Each number is 500 + 40 x the weight over its row's rms, rounded and kept within 0 to 999. Layers, rows and columns count from 0. Numbers have three digits each. The size before them is the row's rms in percent of the matrix's.

# layer 2 attention output, 64x64, rms 0.193, rows 0-63, columns 0-63
096:503500534504565553525480465478467508490457501489496538513443549430501492510492421485486464484513509566533442472407528491570465470570538565557554423484504496479509512483424480567500541452552493
099:514464526524503491506490549546574568513414399482541548423509464457492522489447439541504482470530475525539519528517489482446461571463543512538545494442471499529468545445480518452456515482451450
099:549501540526450493457503514469501510509501470431492514516518513522476609515521496466473504465456473390479454554487448520522433469511484549452467574465522474512415469565499571487441549523525509
095:545460520543550527528546551471476490453511545479430497412539481459660508470488519509493496498450490444540518552436467502488482580458525519523493506457512480521459474519508521508557505481525545
105:501526491490496472491553550555534588422485447433516500554476488532470503481514532508468482512481385557482494561508511481500480508511581483459531566430523485464555512468518444439495518472531568
085:467425477496513506483499466454499495494447542475478485434473476593455543476446457527509490521482511501507475544531489501487574519474422468458444566565498594439543520480516432502469447507548556
098:458469493521533544438490509502493501521450482559564483482399541496540536556488474483534500463560535416579418466518425521466546448534499499521539551470553461445465481513489530555486488504485520
094:533484562442528469518546491458469518528501502550484520527465512506483422480516514490478479488485521423459463508493469527457543508488566421440423404411529542519517539480496507487435491513412543
096:563513498544530493420508554552499452474492493536560516456455541449470484461518563507431488505476551528547498505490473458533544539480475556551508418475520452506571486429543511565481494562519559
105:519575446534502454475459569546444494487565525469578501510485519538593489485447459486468493505511483559521579551549564535490493509544500540446526507498490472537551449530489524481506510570576516
093:503496498533471527523533476544529450466591509494498447501461480514560419536431490483514504470478532500480494440515479547474555529468518393490529564487530468496498505478449553385508435503441502
102:449472494484512443510517516480467514452463500600490497506519466480480485509470528483540523423444562565561555477545512535520518528532500521479496591484484504528468511491487576435489393464556435
108:536501490456521493514507491474514442476502529463492430505556501559493470495564519523533484458504556489540375419472449540580550553503474468457560467497515523413514453518481542500508519557535472
093:456528520540460469511489502492504434413473525542504572485470492484527478465523578491560506500492461487596482502537545433461473400487504533529389523541440494441513481514477493497514486531527541
106:540522438450494480556486478430402575533493538468547541509533530557493437524440541497525479535484528604477504566472492457528464509466430456503509481506477501506489451495455504512483579547488525
106:517494521506494459481396450521505543485513450532522526506481521509545544497459533504439543494490528534583476486415496540532474554465560472442442517477448470547550518460452443465486494511456600
095:548450489505476517494564524487509485526428468480480434547502464502509502494478537512466503556483586531481465441531477450512480500418476561464527459528504495495481517406401501441494552442418491
096:471523553477491470458444519530437426454495500441507538496474418493528479490458514425479533521490508491472488484526461522437485481499583562465454458527519513543478512491569461457496410600476512
106:543452492484478489442419508422445522511461448485474537508478471562583495490488537497478469426497506432470399562512502514459526554473501532465452463450495514472550470570452530485522479540485481
093:440500487488478478526380561514517434490505533474475517545545447535526555466517517520475448529508469561511509515549528456499529493512459515486570434555446448436490440502510507473448596506481516
100:528437430482489511537526409486538502480486455453562437475514461528466419481481535468540491523484424510477506527593444549547493522448507516479508553462468506467474545449514540532490565480568496
094:519479480458469515457470585475437453498497497523477511493569456472464515456476451482492427420560458474461569575587468543577493554499481488487531473563471480459550489526523504482512447525494495
109:500510510503524477518488529546515508470427556463460506530510499472521550513485462497542508535434521493449535370501485488547443551478442449558520514515485622443532576497500497516504507493462435
092:588419517489479450468516471534564510540562533480454539504417479530507512546470521492517491520561525416501482544529474496483506522524503494473512375538496493566502547510497495486492587470562502
093:496539546539483477475482423485498489522553548489514491460438493458520472537505494490421558504508498471575523539462471477389509412483528502464487506561500468473512509549548567581438453458486510
114:498521521507467500523524475522401536484500571459528516497520484466416475523533494485529522473480492543446383544503527466500484525465480553438450470451452470530462404494557431469531548522500519
093:526536566495467528479550524499508501534478536526508519449471508504509568558479567526579418441493551504443553509581491485440512576459497491512522479492544445486511482512528492581521559454429526
113:476513492511493519479447541493541505526555458539445537477456532463538519487530447487543526602509551478494562583508483503570586521445541442485464508479490496559480494566470516542455541465472428
110:497521554453483424521485476467451506499470541496507476475457470520472572440489507478511514479544501525456464492482501499548581438476543527440522443555498577472439542416571415524497485521488552
101:484491488450487513413551470517452566390515537491483467492542511525542550544503427522539454576458486503516471443552497473516514472508489468586507590471548522497478442492457535550503524502489512
100:488490488488514496517474518523507561532466552559496495515575533475487433507498499486467459485548507516481528494599459464457477509480556524557560481441467430432492487590494407474452518570543474
101:511573481493482436516502512572474491486462532532560432469436481477494554490490490549481494545516553410549526543512511587541471444536502415504473515458482571486482525495530540533561550489452510
102:499454491522513451494536498461554449484561472462493538456500536593487586475518542466459513522478469529501522558478514383480558528522531498581480510468495539551481452470517484573471427500519519
086:460509542529530482589516529535433518449501466563426526538543478505537532522439467476521523520547564446463479469465514524417471512451483484538524511464603469460526526514411491533482530516529515
101:504560459447521517453495523504500476486453497454517567469538495469499450514527566529545515403492515542585423571457488532449480484492474528513585495470539476536574552520526515422483523516490474
104:452510479516487537473610522471501487458537438461527490537530494436503504470440494489508497473482559414535460560461516488500444536539554520483510482532484475500462516484487452565445378537551491
096:506502516539446504451479443570523486510501525543626524477533517494477518517505477555562507510507564495513533480510494543533528510558427519441497465412465463493476529470463402439499508560462516
111:460387468495498494444421519482510518449486565503518431489480524527418466496509484515476507455493503502480572481470491517558415519504548538519483435544515461519512477582527536521502413497449522
094:516500541586572454506517482572486498433548467489478492477477450556463518542503506460539499498586520478476582488520524501522518514517434534478453504465575500540535507438569478526454461565552461
084:528470529487453532547479494492518434492472434456508471412516518496505420506454471491486518514556529545501471541573558461549468517484574475555560484471470566513433510501594459515514464551523474
092:503535495495504513465528509424544531501515531555492565455489446474504581497523508479479602519540549495540478475483471487549516474479556547504506421444519603518498478514501503455561482431414484
105:462465527473477461464592559470445526534513491512514488548513491477482499525462511533554492545488478504448450513422516520570536454536573520605508496447533482459500507485538491575537404497491464
110:547533471468478459498470418500474465479537464581449483487490517439510555532512471480518455509476415573535501499473512512423519485565517485410471513531459541546527488525441503493574450455441496
089:525518520544532496470491423533543531534523481476489494497574565478431533466589529465535439470463502450497448465493481541505441496490479486476559475480433604505464485538489517592476531549498530
095:502463493516507579438457491478468480494520513562454464475531450481466510450538493512480480526513571484379497548510453501495518488516529546544400478444478510448530534487528492471407550464531446
093:499521594489548483475532546508486479464463480578507450479532564533531519480506483493479516526503549472508552469416542546569470533517496494462445491430567461466533528427554546429507494498435466
099:533489497539506521486570579479427470563485515487493459537523505471521511502459561463491470429529518436489507469442500420531534492527520463590493476534468539507525495516556563421506451466455426
093:497517527531448481465481481390507576504534519501490463504473547468525525533417493538463494527607455515490525520473530480481507459477525469521497494487469523416569566395547525497557468499495510
109:494574595537508493492488481497499492480441391534470560508523503517485506529479455543514471465469467529525489526521474545485436493479460548427476515490554511512521445486606440530466466417460488
100:499565483544513519436517558504545559521432485485439461529531522543428511543522515482505454558551452476441611506435466428495477476476461503472553516492497494518531516537509438543480561489536502
111:465546457496538469448496480487506480512565509476478516466473535463512456470447495493440488511451445443481450508457490542570509556445495560498532594475481480597481515490592485465456550434509469
108:531473488581477494508546529529449487529562491516496461458536472496398510522480506460430500487486464547529509491514489501566521460458505499574495371513497461530524421506487535539427511514481568
106:510489529503540474499461495469495518585530509384523485580476485469505501502512462479485471495453509507524541508443507433409501500500476536436422474467476520488466482567562478476481466381493503
113:488482481462453506523444483574484531478465524523398454511492490491556483508524573525479535485492491529516537536453554500426504441478474509429586406493564535507461476538509435528473448499524534
102:500542527492509508472504546522447516460493540446470525433404506498546508549454512465434496466432527515476491509556425500527475503508513548591540504546483543557447460526528520442448536527546427
094:514527460509514433452553441451513519504453473452521473501505524445518485523480464491530514466494474446561518515444503553513470614549481464523456491489461574461460462533498528592470477557526418
107:489555450524500521465471510523561516478490477503465442475546510483543524514439437495577494452503511523555448538479539438545537568471482521538539560512445520444570535483563572476468430471544472
105:501512490486476539530439550540503476522547501448530580511475513455479493484525509432523460527523566552508508478462512562429543559533474477548504364467495497446563439486451490521527462516513463
095:496562504520502511568387534454526452524500556493533479468533524521494556473447535442479464507464484541542465522440522599497457500520470497520547561520512405468443549540495503503539467491467468
095:441525575475560533511483535521508553553522424532490492477433455438523461495521459513547520529528442498529493451494488540529491518525505442519457511534547413447493459463449451466437425483448471
099:507491570441493569550425533415580485457500469531524497487512457453462498502489490496511485521501540481485438509516469432494446540467475412493481520403537536525468427459560515513474549511501479
109:468519474504508542558577506444543482555516536534541499575471490577442479524484505479547523495511488553473502531491489562496485428498474476427488559433515447549480534487531604477499475510577529
088:454529501429479479563516585560482533503512455421538464477499493546515447509562505549472584470511507450507479488567514549577523473504476517579486510412526496505477484474478487523420464507505530
098:494495416468496502489454474491514410514511425462528517524532483442498533502520505521486558475462566453468488548551485517504500484493464531484551419428500517533519469400469570533489449586514534